Part of a small language model's weights: width 96, MLP 384 GELU.
Each number is 128 + 24 x the weight over its row's rms, rounded and kept within 0 to 255. Layers, rows and columns count from 0. Numbers have three digits each. The size before them is the row's rms in percent of the matrix's.

# o: layer 5 attention output (transposed), 128x96, rms 0.0722, rows 121-127, columns 0-95
# v: layer 5 attention value, 128x96, rms 0.0582, rows 122-127, columns 0-95
# up: layer 5 MLP up, 384x96, rms 0.083, rows 0-62, columns 0-95
# down: layer 5 MLP down (transposed), 384x96, rms 0.0829, rows 0-61, columns 0-95
o121 089:125115131150131165109120176112142075158084121113130104112131160150082143097068120123143129113130166122137125137122164129117131159097104151098151128139110124105169158124092131132171163112130149160130112097099093167123064140132146134136139135145141130126102116094102127112094131116131083155
v122 094:190163120098156129152151171171101138115158119132114122152094109113114121069128123082144124065110126139089133093107105131092129155134157168131134144142118157150116148149089106154133113109130157158145108127163106130134116139119100127172100099148096145139112143149106118164146133126124112123
o122 090:125096090138128129121097133129158139141187121149101093077145153109112127152123117133132119126144122151181106155190107120129140104119087122134100144128112082128118082127156145120130127146147110146110191150117152134088102144119090137124166134081151107117150112101107127115135162148099100131
v123 090:113080138114134151172130148129140105097120138138167116162140176152185105089117130130148111111148153132126074117156114114131124138130118075110143139144074141095100147114128131150109132128078111122134163122096151176118181120097133150134136118142185100137153132119101129122118112152111127145
o123 088:123121143123116169097108129138117136106123116132131145115164126169162114158125090099124140123116110151142145081072126123127127123168167208164108133117155131104120137129147134120143114104199117182120106147151149128121089164145130122098129124102098131130157089109118118110139142120093160124
v124 091:126137159199183120165087134133110131131116090148161127104122129170162111136135123132166110164074131110111132132131112117135124119139145106150126121094098102140143132127077129166123123077131099103150135082165125138134130125125118122133132108119134164131121185096155091106126095104118153115
o124 087:145086104053123159123112173085110131135098142141146135130178133093125130131101126148097133116175128115107115120119129109098175102134112094167138131149121093116142115132195115111135166169138136149118111135118143144140155155169158094154153156127107122126115108114138147158126162107132130127
v125 095:142133123157135120130127089133115134093117078119128095164161123114115112130125134102110131115107135138110159112132125113144109114202128124088136128090098166137110132167121147091110121151159102110126170204140158137108140094137117079127107091118143109162132109094136138130187117136116146130
o125 101:145102159109106156141146135124121168107167166146111142112101087130139075129128065093133126141146163180137119152134136161108146126103124160135131133115166086100130086091124119143165159157166167119102120097122117137135161135097147166124093135145142141114140121121126120132078119112114121110
v126 096:164112052124122117168162189162122101138113121111112125164152138107132161131117095127153123161150156122119105164149120161121083142121111124111153115160128108124119127119083099113133142135157120140164155078126114081134147136138133121143128086169119141105137145104113108154083134128140154110
o126 084:111120140100128157110123119115145164112166166120151109123106135130115128155174119121181103126103128120109149147112148101138156109117165126161096137086100170121124093138156129133110115146092138133141089139077124118135113129162081115141106143123118165164131139099135156109159184141092075109
v127 099:145139109065188143132117129096117109174124117143161101200112045092115122111141083130138124078125138136112094107102098161109137125102143115131135099125115148134167126104123124149117109147135157133147151154129129116138140114133127138133110098147115159129161163136112144096155120120131134141
o127 097:101115132147145107104149171147098114112181140129110130097165150159105136148160136089127143113119140166150119169144120098146131146133143179093116155118111102113167097114166178113130110108139098093112163088134120142124127140157100111097141134131144111117137111123098112148113135111126057096
up0 090:146140150143164105117122095088125145119137148114099120127138132107104094130150120129129140133127114164180138114114118140073170070152160121102163133094123130129104123163089182106143121148089191130129114125136113136156154116176115129128187109139148131127138111089125113123135164144121151107
down0 094:165137178172092126123144154148123124170127125104114145132171093125115180136124106155127126134133114145110141129114136124159102123156154132110116153192115143114141133100153116110106148100070094195130106090163110144125158122117116129141129136097131149138120134082157107133136088111121094127
up1 089:131088094124126145097139142146087083134131172115124134135130105124165182136140123129107118137138135135116133080154154101147089100170097139127138107156117106124148095109105142171148172126143119174126119147122130087168134103112111113156131072122140124077101133142094132132139135086126166110
down1 090:128105163160093156128147105109115121105111111102134141141119152117158106171116168146188108135137113111120099103101096124144127094102139158125124129145160148151133116091072151152106102144108068120151140163116143114131086148160127135111146176112137108171110114147156142090128148140137094131
up2 079:093134197171146103115118125194122113122127140110138138098129125124145151128145180117129170147149091096115118130107114110075095122105140125108119117069145140145148132149134113110119095142167113104122147131122149142147152125113109140113123174118136132077118145116099132150098169117103163158
down2 082:153177135105144119158081133153127111135113163142143164132140138136096130131103145178084113110116103052118142138152111088100153139110129171157104124124157093149118112166111122132145142100138117128162177126133112138113135175113143159101137119129099128111125161154111136133119096106096137165
up3 097:129099117139130156103139147172134111133116099117134137136113133076129084137140142133116145086122135151158135147143097120104141095084130146103123169125128161162130137156197147110099157132163116110165171142092141165158099137109142095107112106127175122110143111135097160141137109174153111132
down3 095:115113135158115162120173136138109133144142122134094153113084108132104109088127134173092117097177132134114142146148135118118098136112172172111134160101109125109110168100086116108115117103106130123164115141122116131158087095104116104119176101129137170122141182154133085112163132118129110152
up4 101:127141140110109127126106151123079129088101152147136097150128122100123154100140110147120128131081164139115093086140149120122113052116076117108153156109095089131114088107118096134129157172152113117098128114079140089136127148112144144120122146105125090132108140144077146118148099153137121132
down4 099:092094141123143138144131150157135128121108106152175120114146109098093125164132127134145087142200141129058154113123162156103137126151168115137147125123126160114110091171129139149105121136101111096154128140107126129106089115132160126145167156126130134143101174147084096088129127126119112145
up5 094:091126126094105132091131131126122113145198122120100127137191129078143114154166132159138131079189113137154119118112096111150136143115114144144158108143076124117132141111119141142163122139137162094172148110149104140117148099110102166121137116137135113134130118134076118143175148123122148121
down5 099:132146079147115136138147142118135130132130182118120130138138170115096128104129108120135074087113141096117126133105116179137137146154160121133167168113121113072110172153150059126118143127146157125117117152091105120128158129123142103086146127151121101125091155113131174145098158128115094120
up6 097:165121113177136136150081099086160136145127149154128126120147148145124104124110077108168083102139096173137175122124141092118160110137113095113149119128156136183130182099162166124130143177141140151133114128134100124099132162142119152143114107158134138115126126121135132114125169134108108100
down6 095:117140120161104131074087101171145143138142111145149137112168127145073104165141157118155136117164123116129143131121138096166106120132091120121135158133109154110053100164107122122134136128160180148117182135123131154078108116110120095112157105107120098156127133111137133133122145137157117122
up7 105:152107164113137096085112134155127109115131088126143187154097156114093090133123176174141159117155151103117125151125161104138107124146104130113160160150124131110136125127133113151154161128118108131151122147080088114101131102140117139144143162087150098183092114132122157141120094142103104107
down7 103:127133111139119144147153136140136145155120138099127112160171091099138099127163144134146120123158152144150090165130081111134111178102140149127104106123098110203127113127175138127071135134136114144136128085153118135141081144074171138094134100133122121078147126122136142148151118147117131137
up8 112:135100098146102123128076118116142131137150127121142085119115128124122069101122126125135139076123127120144172133064113140106165111105122180141147148107125118114109122116139144104124183108141105196169157135102113104112121148149143130101130090100089116114116122106132113121117133107075101131
down8 103:105142157078163117108181144140126104134119180113116143124123125180115117090145123124130128135086128152131128064174179148152159139101103137111096135134160155138126133107069088157104113140145141128118126085121142148148089082137120105120112150141151130130119110131138122130153138138105136159
up9 100:143129148181169126108104108162107122145172142100132146110114126080117135108155077122111157144150102144157173099132139109105145104134110110171118123100148148166159096076136100128106126145114152124098129135163097137109120148107116160130145131117123135102116136133150169118165163157175102118
down9 101:116112123123189112127157095091157087147122155090119126144139105126132091132129124112123138162127135111102130128162130158121132148109172144127151148130135123132135125075126120122094165135156184100114130147104101119093112091140105100120095181134120209151118116102126151111143134134142130089
up10 104:145150145087126154121112101143131080125141134124140151141157122152137162167147148169182109125107150150114147151117119149079143145100101152143116148101168143106157146112102108113128144089141156129131140124160082123141121105117083167143083092131113095102159114117118161135089131140160139089
down10 098:129115145127134115086195150105134115164113090134115064144165140115105121145134120141137134110088103154129140113130142145107138134109101109162138052117154111164138133124112132120145094210161105137147149137151141114144127136122099124094153124169124107121137132097129100108149118137149114152
up11 108:126106134150155135092126146114107164105142197113152226146127143104147088114143161149162125135132128146143126139130148098147111090136136132122161135128170136111073095171145139176116123163129145122126142152115122147142128108138104137092167119131112136134087121144121130157118123116132117149
down11 096:162113112154124131146151136115086098125119091137119124107094119148113133140133130146147165175154119116136131094049166120090138150100110136156128157114141138137137145155167165136137090122145103136135057134131095128142153117123159159162090098140119139116122097113103145176126109117104109139
up12 108:131109144133119105091079120164112108115156076164105109109134169168139122153157108145108145077147182130134126072152135134112143138092127120154119159124104095133144136127141119154116152113165155108108146143144137147170114090097120117124154113153137108122127154158133155142120131160141166178
down12 113:104127145117124094101149116128116137106128151132114111134138111119160109116110089109078163111104132175151141137159175122136095093122149162105147081136116134105089106152134093126114159152173073123152127131193188150124124138127122119128114137099148141093102170139146157127130124127149109140
up13 093:108130094093129131121139133123124140169122095130120118121136106125163135085087179118153112087130138134128112069085143078120118104116107119116127123100151114101149115119118121172118128138065135155115163125133087164132094140102164153149127121164154119128139118112106126154120063136117119091
down13 102:122138142119131123132150114131154104100139168110164148095134147164136164146101091131097102141100122120125119123080100138144157164125102183120105125166109102187099111125101128119138131106156104090141132144092124070144123097116102176148135123123087107145115121159133135128158146151177118140
up14 103:129179135112125100159125131174074154122116128153135120121144122116130142135116142166114125115153141151130110120124120095140147111134150140132107126105170134152151151089158190100166169140150136080117150162175140157115141138096110190119094116102115108125141091103151128137154151119113145164
down14 110:134094104108090120158156106169126110157140148138157125118163093120098112115165127135117160098147131113122125101144120112135117138159108108128157095122120120097156162140149118158066101119119121142184131133124136116137117127137134178136139166066116143082116103144095078145140115173147145134
up15 083:166130118126145110167118102127120136130129087126109160163173117139157103118175135156135091098119154147102134127098159123123151147157104098128117166123097070124181117126117133105130129147144155109170151126115133125130158094100137126162090136129134122100148162136110165126066145141140125081
down15 085:081132138128081145114175179111130128114117117135157113113103114133145144118106115108158167121134098171120086163117125169149098132118140137146125087129127154159092099144138128085103093121099111176130174117174140152122124095143135082116131122133137148131122108154161104150135138136081122102
up16 100:188113187087136133096128145138138101167116139107111122123104109178181119139152143142136102138075088157112152168128119176117134122124179116113113132094132157140092151150113173102107101120104121126120157079083149125144154122130138129157136126118125111129131114108107139136101129135131118126
down16 101:122140083169121097149129142116096122086109119157081126137178178104128100109136124157124122100120135152107095090131163114090094134158147090118155120161119118133163125148169094136149124105140118157112108154143136142136155146101157140112164100128151173143158109128152163136093099131135133152
up17 094:165113161124154117134124109092087148136128126125100094153113124139114127159145121114121148171132135162119109086182172130133171133147150098111140144106153162158117150127136107136163110164105098104139114142113116135132144077118178155102086130127121117130113101153116176115101145158141184142
down17 095:135159132117152153113124120157137106094125123086129110133112078131138080146147158121102122081134140138095136121106122176113160129133096138092117162142158133100101148140129143097144150121138133119110116122155132142154066139114165115121174129134112120120176113152157125091160143158108176074
up18 106:144112128142163116094139134177113077143122177125129143128135151125118160132154156131107119155172153128136124117126140147173128136138099105151118183107143102136129123118187149084150119165161124118087109131113163150132091092132157116126135149159118149156183129112145159120135136094124171137
down18 098:129134128124139182110192132148121095117120109158109108146129143120152159107133123164120123154112136109151162134120121128154104124170091145175130133132129167159095151122107146103157168146106154114149114113125123062145100091120151104112080118105129101132143147077121083154127134110104105139
up19 087:115134129128128132131099100106165081119150187128146128169160132130136130100167133186167122124138173152152116159126108108135130135129118126107169114083113126123135152133195178126130106181134158117123129142144115157145124106113107098150117125154147144139184134125146173126118131142142157119
down19 088:129154134083140095170152098144151169139152100117130106108131092112131140136092145124133165126163136115171101132108114132144134122133099176152103128093126102193129119090132169148133132124131144127138142073140126091161109074121115140124096128107135084145155127135155136133123147091099157109
up20 100:123120139118103103116115173140135093149173168126116068126124105093175151082138143135118128138154121127133124103124141129121141108116118091138107128153136125137102103175126118122134146089119089154164089100125126131117110150073136085156125120131127124114131161161144133117176142194099165137
down20 108:070129144108137134106160120147097114148134129146151136184143124144122111102107132116120128150147128129095112123126135131142141160136188135126124098144075145136131164119113152106119109138134121057170152148090138162120089105161110168098125113095140096085109132142134087141124167164132105125
up21 104:109174123148150111114098108123114180167095126139153132103143114125128112123181121099079156117113127101118173135171141091141115114174119115133125123116192117130149117146095114119129144125093090101103129140149109152120096175144146109094114138099152098119130138176092113106113138146129115113
down21 108:099106134102106161149110107123117144161149099111102161167163111133165123099166102096147138122110156085116125140133117128178108158089147124154096115081144127119128124120095124147145105094158135093122119152160133127136141139089100125151099115127136181146138140151107147093101120173146104173
up22 091:126094081077089110154110125127087136161144130110131087114145090100155108083115149125175120134076091158154090092076115175153120139153110109146130138119111108095125151108178133171131155121134128143093094137144133135116146121122134120152131124107102132120103137143122147140135113115121096130
down22 101:119130139130079141159125125127130119130121158149160100093098123155102103126155101118052081144130170114092126105120106132090155148108130163089132060120095170116110106165103163109140120147132128112153106123132106142124171161100141110129128149123159105125133130164130132149158119147121145118
up23 092:132109165093169123142136151128104110126111142147123142102135148148100079127144162136114129070166129101128151139124114087136108147126156121079189134119135129131096139116154175164125130128076162138176129116109118149113130152114131167130133139130110134145093092091110119176116127087115158120
down23 089:128105121146116103118135130152104103130147127122113129151117143099139099127145151126123137137112139145111129076136193183145202109127099155163132147124108089140156099138146145132150122139160122131090163097142133139128084159074109133143103126163105087107138103087156128118115119115131113175
up24 097:164108132135162089118142121112120118137092102175126100089148166091110171104124117104147112131167118129142068048107151145140145119151122120151116146095110155154118096127142111103157124134129116121092139110092121142113150112087149146136119135155167099091140094144140131122134140138137115093
down24 108:155138159185148112143096136136104103118103132108143170106136147140133118143096138136159131104127121152129131064148098115103122146104145125139108130117135144128108134166178130141149102134115119121097190121094072122133078101142127122149151086123127133117127174107109155084102122100170112138
up25 097:125136106118137134085161111131137177152124129150096140151153104116130118152123141099134104138128125051150110111096121104110107128096149197139102167080121113158155097156134125145096144115157092104110117130143116115147137163110161119169144118127142098097101147112097093105140137110158128137
down25 101:129143187083106093115129108114136163128136124127150138115110141126130119140058122153162144147097133129154137149139115124159162110148156150114120120093127106077135143150112126105142121086124129113111113130138122107124205128144169128122114087133117181151140084113089118161098130133157153112
up26 094:097106140133063107112134152089150125142160187155133139105097108133132118130177095147105095142140136154115177150107129153133095109078162111106124155098126115138090123073121125108133133159123150113102110119103072111124148119115160132134126160101112109137128114124115120118143152143131105084
down26 095:119165145127160153093109099118144079071141119149116105150122178149113119104114132138133113129145148132131117154107143107097105147164154126160144129164094197128141107131146139114112153119159136129127118115080149126083123098166127077122128132158106144135174101125126103114131152099154100148
up27 092:118130117106174138091151145140135149111119117112147141089137113128175095139106127124161089109129162136106177160132077121092105129111147165106144129123155096139146142144113129143158148101135142125072144114139139157089118123140107129092169148147093084116110093125099141102168131089127121091
down27 098:146116096163124113140132137157165102099134127170116138130155104102138162114116155122128128126106133140133130146097113143155138174094107120188128101154101148064107136100170120113117135152098143149117164128093142105166159123072160110092122129151107098101142119168141130120108118151107091127
up28 096:145102120178127153137149135126114164149144125163168154119140103141111138094163136126145100135133141104095075114109181127153155124120122121124086164083082143096144132091131138125125157191115144131132100143115191185113124119151106103150134121123104153106131125116146155102145135128119125131
down28 102:152176121115122085129130127139144149132147086136116118105201139108136144123107136108154167125099106133089118146130115162125103139173129174097087129150177093178159149122097142104117135122179136088118146139122115124120129143105110121142165136128112110127135133115098134130108116136068161143
up29 090:143160121142159130099099081195103108124103110105143148150168121156129141147131179170133140149156113130110161126127116104118105140127188136142164128136117158096150148157177133171153155121130120122097090133155113126144099145100118170132139125065108115110108118145123146148123135124134143119
down29 103:118110134135126139090104122113142152127087126134124104153174139135093112148138088135116106153135138095165123151139090155123143115129115168151106118126167132159117122128105155167151152118166156081132116130156144134136110134144077124143157168072122136127102078145082129125143127162152070146
up30 098:139183159131138147114087101101116108124146130114154140165117134098172150158144165120149109122128110134138130143077123134108161121150138130148119125124196157118130129130149141116174108138131140100101118120114084128165115164122118152142120098180123123115115080125105104143090190110130157145
down30 106:156128127167160129147124109118172103121127092115161125169115131135179117154131105135150104163125117135130151096121132152156160104106095129164106116158127132160138160120135121136164109108110079130110123070107098107105089095096149136098140147117117162122162112125125137090142131102136171182
up31 090:178137115102164131111121094100109182165127166132124148139142075165121156130130128147150160154094123153157157112183149135134094107144159116126113128150132117104142144150145126133151121123085121140127076111156128109128156074128176126141140123146112158126129163125159136158101138132156167133
down31 087:093167118111110075129185183160140106132121102122079093136102132140127127153148138146131130107175148130120136144111091162156162111147093149132151148154147153134102095120114093159130113118144137115130100119100144125138090129113127095093121168128175152117165102136130137111096167126111114129
up32 091:131099108086137140094127102110133133141136196131146087115150141102135117129136093139104103123134136143108155102131122140102160089135082157117130162135103127132088086110126096109129150108155140177134145158125128132119135119109134192131100139155122150102073164122112103116099087093159133120
down32 101:129132140106143087155126147126118113136152163139151144139153107111118124095128130130147143114101074162122105095125109121172114136169142107162108171104158118154154138140126158144111162115176127111131086108117172095109092105141080102106156134112118156118153081125109096105150132141077132149
up33 119:135143093149121138143149150106171152125134144134157127148143160133119158123106144123170134170175152143097163107129157119145086138168141121182175132140164128128137140180181096124110129131104158134128118138133113151118127144082154138132112120167134084134089140159090144144145154126104100108
down33 110:098139109101099128147118103144101122132161109143127154113164135168076127141127125137114162096125136134087109109094116077133096161127145125153107133188151161135131107102132172142137162129179116121140135114163132088116112094146127142140117120124118153138098156106174080117093106154155136105
up34 110:126128128146150143121103110102124132130162144130160106129113147150145123126108088121123114086140133120134065134130139149136123157108131134125127114094155145129135141175138143182163128147095132189118182158106134142137161116107142116149136139146123173128086154107138163125154160071097085088
down34 109:152094132097140135094108125120103122133102099111177154134112112103176096133077145153100138125140122145153159106174124134124125094165131158122152103142117113105146116103134102149156133117103117105095107151145098114098147124145150156120175111129174087114129157139105185129090157105154114135
up35 100:154135128082117134106140095114125088127112146162109107122150102084100139160145137143108113167122169129142106145096126140126142132128119150134137156140170094139146132103130127090134108108113108106163134130134147178148157143136178144173125087082122128091141137187091127151076101148124144136
down35 093:099114151122086095154108127102137147145106107088142170155109126123108134094107142117117130111110116187167190146122105152112106122076118112122095127145106162145143109144156138158142118112189175153126117134151115142150125138154122085130098135126129159145159126137130089097147130136136104093
up36 090:095136099117111104097113103109119119140094133091141115103152134100088088122165152126153122137132114166123123074114138109131101120131129119094159124149114086126156129131090134151106147116083134086110113178141100145149105048075105105146139120100101133116125133117158132123123136090126140113
down36 099:153153112103130112128112175122089164170108119115095168130147110140090151058129156117107109138106171176098108135144108133129162148120143126122089131162136111108166104124121155108113117151150134156121118153145129161086117114105107105139148148119134117116103108158094146133144126127145089072
up37 092:090157092096123099105162130118153153131111153115128097119143111138142117112105102126181128081129131146114103118100117089119130101112102133101148113131115119164157135112141138148095149181159099164178139152142128161099138127149116138178144175120106111125141133162130151190149126135105119102
down37 095:140094097118121106114100121108138155116137126122169099116122144159123122123138166139142107156131145152134117126144104136166144108161130171108087133203119119090062115159128162082142114124144160098124142179111166116169115127126128134114081130154099132113143113105125109104089136104137127146
up38 110:165108103140121111101142152138114134164174180105184135115144121103163091090123103127122148112158105138140108102161138143136094154151164158134113138151092146121128117143113109071131094111122148120091116127158112170126139160160137141184115138147140140146097123175103154121109140138141112117
down38 107:136160120128159141126110079135131147100142138129126121183168156137086133112074151101130094149147137109140129109090143124127162101115122141114136166147085134149112117130162121072116162120113136075105104127131161128116184112147115112146116152125128094160122110126151146133173140075103126121
up39 104:094117149156120111087098142073134150141142102082115063136139171136120120152125121109119144120102187115150131146122146136133129127141142127161175112136139109163124139161112144193146147159148146138151177126079135131132133133106149148105126138091108083152135149145117114107142118149149101122
down39 098:136132107153148165145140117171157116112123107112133149113134103133166116167140128135121149143125127094120140123118089120105094176115119138064135132130138136116162092128158156112131142097160083107139125058142109104063120119123138096146159081110157125116157109132150087118159118140112135138
up40 100:143139146147107101152124134111107118119135165094113117084128089124170137093120166157147154152132109114177136118117101146112110105152121117098123160157124128123123101122086113117183147150129122144130070079118128147153118115143134140118102108138130105068127160157107076136125115086134138082
down40 097:116086134163151129087153101110179124102086094133134161142136148124145115123114132090117124144130130153105118117124121109130099204134113145108101106098151106143124161152060128119081116144115148141142142116151108169102133128109105124114147120152128172149133163115132166106144093150107149155
up41 101:092104116109108153067069120115143150125119111146128097182107071137146121103147111119146100136143182096135088147116135103140106112085137108116150163123123153133116113144124115116139125139084124152096102141106126096112131149092060116112111171158126144119114123128140147146139143120113151134
down41 105:115129137140134117140136115090125119154156114128112130155106169123142113172090141085153113130141129134157091106134154107123124150122153136124130131074110098121131140083121119121091133118144103166117115080157210131157139136119174103115127157157136096112129141157121168148077096138129165115
up42 105:126116149187106159125101114177126149142147147126138142157124164129160097139161159112108133121171130150114144118151139143128150114169129140140118122100112145134151151133125160108140114128103156140147126100171133137155130166133123188180138110130165130117100100169096129151138169061150133138
down42 099:141148123130151110121136120132169112121145110135132138159112079145135123101161130115115130161101078117115111116094114135175123129106079146137115141099149145108129156099181080184139133137164182076130165143145143136084107117097137110131127154138142148155094125114092141124171112125115147132
up43 103:146145102102139124139140130122117137179128093147143133147126137109123150138130153109140127121163153106132179168148135114125098152114128118098173142128085079177068159106166085151136157087102120160149121149160131094124154149120153098137092124122133130088123141092141138149151133146146110096
down43 099:143146174165166104138128156152111093085138113088118153101134175116141103129153096132145115139107127169134122131153120126108134135140126134156105140140137112093123169130121143164132112126130127134089119159094163156120101092104119148133159179095102097123154143172140076142096108111087121103
up44 082:102120129115135093132112108105110136173136134143151142118143100143136143145131165085108121139126148146109163157069120097158116170132154150152134126111101134161114124153104136120132137089075137103119128122193151124100126151141156127114177128132105109178133112100116092080147175130122102151
down44 081:160110107150091148112185118129099115134135083140118144145131149131148141134147124148136154124128127122118104156187120181112107104143107119132161170151164121092109145097149133134124127147163110131165125131071140113141119109146148126100158114127100132102159135105107165173111067144123168109
up45 099:126145174160145124139144177147124104175119117138147076077132135109125122098117120075143162156147116119162148093105108116099154124162155147125164151102143133165141104100162125145162111096150109130120136143143115123141100129132121125080093101137095175131118094113110138142102147139152098114
down45 098:143122126119127136117115112135126138112142126123129142198122126161163121170106161138136159162124092142115133146128141149088120120140086122150139150141137134127093095159113140142147112067165073070101095112128098148120119127128108098175138130162134095112147158140167119155126143148112176108
up46 103:106121150112103144129112162121095135141182117168138118146141178095111115118150148105086144139122153156134129148102093097108109088110079112083139143074113113150102150122116103145139148145088102107167141121165130136136128115114126120099153160085114116156138114124087169150120118117134117168
down46 116:130117096160083138139123112140143135138152155127142147143102108139112154161166145123140119141129114101101107169112118128115160107061120114121130136152098079126163121127134074156157120148123127155117164087085114110144141142139120128143140109195113163131143160129106126100065164133123143137
up47 106:132178147121147133130158173091185105165142147143134117165128108156136134105147129159149114127132132151150134131142156137143100112130148157130184136101138133137129106171093172141097103153159158140114107142145126133145151170163151125166165164157102161148123122130147130151133175135105161143
down47 092:151106134134135088149082134114110106108096126127107076101136116106159179112157181123123147096139124176174141158133142132155119091158160174148159168137100116124108116139094117134165138128113133111128130156133098120096099119112141152141134108140120122104154101112095109105118124111166086155
up48 081:150114161139162123127114136183119120159155113120091107126105173106180138157103160093095164149130139088124079141145137121151121178154132111176170151131130129123140125115131103111097157137124131112148153158128109109175121077117161163147159131119115113131091126139137132121123113147133091154
down48 079:139135136149113151104172181125102137106104132134084130092165122131145108119138114125126107138167098164119149183076117123157109112154097127150118084174121170161147114102126110155143099142165112106143127118162126126104144155127129102136089073117147110155165152149115112123148131107117123140
up49 103:136142140142131119142110152112165152128125155126127095136121149140141140123079159112103126107120136146046115121113177128133134108119124113135161166146141089090128179153150089083147149145126120120125078168128163153109151113153115133129157077125121085092130116132123115137153159152095145121
down49 099:142120085103150106177107109141136132129120164159096160114155112139102101116149168118143105163164096109144116141073118151107127100123116099081122147119141122151127103127167127125159135143203134157119144091114151116133140174123144134120168141145124093150101126095139093129090134113127140107
up50 108:152116146135149165117105089116138151099132107127110152113132138144155135113146118132155172131133199149147120113122137190109102176149127113137124127093173136152129094122167166090135132096114129165107139102094148118129151125146111124135152098154124134084120112123139191106158112137157159137
down50 105:123134133102104084151117170150104104116167145129121167144080179114066112161102110134144116071096089116139146163105104107145139117123151155146138145144121136133112163141108102136140141129155132156168147117142148137133112090135160120151136135110123115131123119109087088154119120103164110174
up51 107:145132099136145085136108105147125123117170142105130143130110151133116145141089107172127139080124144169134119141154119144118100096102147122088097140087096099124155148129119112080154114111164140206113135144122105138149158108123126142139144130134098112116120124100144191080096108100144123138
down51 099:096132140120142126101094102127153148132142188108156130102093132110135137171122115153109146145149117132117193122127131101177145156092128111157157120115112106177138136136151121159110117111097152126158136095112125127110124108097138158106154145123089123160174077142120089160152149108108129094
up52 104:156161134136124117132126099135154119148118083145095177128138151102145149159105139141153162152102120099137138150116130096128103154083175154141151135115110135125148165135149121105146149144137104116106132123109142084143131098139105114126126115193128133107121169117150137146110099088147159045
down52 098:141128138109110121132099207136152108169124095095163128126118133131070138111161097119139127115125112148106144069144162128105174137107139121158162130110146158127110130128106152133109115122115183126130118131122094110094151126162143138102144134149092199116114120134150118104120131162111126104
up53 109:172152153119097107119112143125155159161127128102117121142133137156111119119126114145144168097136144113103116089152134163113158144163076123124123142080103143109108106134161148107159131129131097169114119160156121145165134118101138143159133172104125143149071199129126126141155104137167108152
down53 109:133097104128106117132131149136150129097128131113186145160083115129139143101096118113125161103175114110172158091119125140122114118104122099168108098095109138108160113157171133139125149172100144114174127116123159176112133107140128091145133111129103112147097092138104169094120142179114130131
up54 099:143139113091122126123123156129095107113122103119059099105116113124134104139124106138118120105137124146148127148141119109127126105149152121095130116141114128143179150136126088108175135156106112114105109096163157131108120134146107160154109159108088145107114092151106190077128184100123086165
down54 095:105103126156172150111122133144133120082137149131142156111207149165139143149126096077125121104125165113149143124149091125150148126136108123156109132142182079127114131110102103149079148117121123138117127157106102155137126096133175137109114068129137099114116153119128108096136130126169140125
up55 092:121157126121121115141122144042151124150153125121118149059157095093150120144111120111097093170123119182148135170141121113181121130126100153119172124143144105168115116151096110122161143121161141130157118128143089119117090107132146125136123094140116173122110147131140142120126115155110134111
down55 089:129074097117139144125136155169109127153121151160130147157103163110087120106142132155158146172179112138137086085097111140096133106144114113099129114130112083138141115115142141119112115109124074111139153112143133169120122147119154133134062175116142133163140135150129081148135109115138147154
up56 094:132157112145132157117094118124162131115143121141132152157097148131161067124104112141107123105134122098154124095134138089109102078105138094151162138104119118142068146146123126109109137128149101091151097113146125144126166151102157102100191109108131155133110159142123166115166168119093121134
down56 093:154097093158103124109086102125111124126128134150131148130092141139098122129101114102117156112108162169120128130169129107112133147091082138149121127116113091107123135121135148106115173151153096152107128108128123127144157163150134162161102155177104155122097167090154094124165164122164150084
up57 102:148145143127147134098094154163127155130134082102092159110106185135155109105159100125127124124148124130161161134100111148093147104113124129134143108110150098131171179194117125119128148129127101103115086159172139133098102125160143124142107143131081118122105147150137145091101149103093134127
down57 102:110134150061088105119116135155078091152139106132114141121112130134112138123139102159120116150102158136157115124164127081125148113160133072110152125130152109110139133146102112138127156154191188148128136129095093111130153124168121124129106113173137122140092133114120086140138139101169126145
up58 088:144134137092142152120087102146141144110132069124185118091100068127129106141126137109165093131152103132112114143118126147128134140153162098115157138124118116117126140123146081116119123131146140137112097098127110118135156141158116110149141109098125119079080111076095169127070148110158123113
down58 088:128143129162120120174120130134115124127094166094091137168122128112128167114149103160113167144115121095117147106148104103153127145120098105174170102106153163143119113145122160081118102120096142136120156123133118104089079181122114148121099125127161116149158117155125110141151082170132160138
up59 101:141122119145103099131099128121146126122110142153155097123158145147136139122134126197095150122113157109157142118135151155164076090133083054168169140137111176124129075149095145154158132156120161109134127141144119134150147123100121114148132129161149120111141152139154148129112133138166097117
down59 096:117113086123144138150162166115140127134121134157139144132180105119115124137132096130133102121133111152078106143109108112092144121100115130162116107104135196143124091136155152088121099090156114108104109127120091160079099120138108167109099185093149135146151116143096127119122136174136142125
up60 101:131109156152131152136110102135140133134116096157113106112130172082150109150090157141099126157124134120130176154144102104149109147161125123144113137079137118098099164112114171124124157153120187146112127164126108123147115114152144155142119089147141159101127124059107102147121104155109104088
down60 101:109136134094102182104098177158138150107140087110157132169093119125150113073120138154130147100144148081143132105106142118126103129113110135155188137147075153141139114113164138112148130141135143117122142101121140158102124107106123114111101122123139145119163108181134101177105147102113109142
up61 101:118176076173139126072142125108150120138121111180117109126119157127134108126121144121072148143147135140129130129111147105107125118123119107089143156109096149089134130125112093095129133139112123107183146138122146135103136109147135076130128143109192101139147159143107138133186139158092123160
down61 107:087136177153168109125136150114140102147081106117106147101156111151120120144120138162097160148102141139138118080135125132107097169123084169128124120137128123128137116160121167103117110130133138127179125138105142122130178116119160145119129108130071129156062129158097110123129088134147164120
up62 089:112128122103174130103138127120141102154150142107093119142145095139099130111125060150117097111132096116137138128107144137055126160089136133151143118151166130116154100162166110155137142142128083134158103095127168151131175123098116116093137110122160164112119164173125144155127125101120135112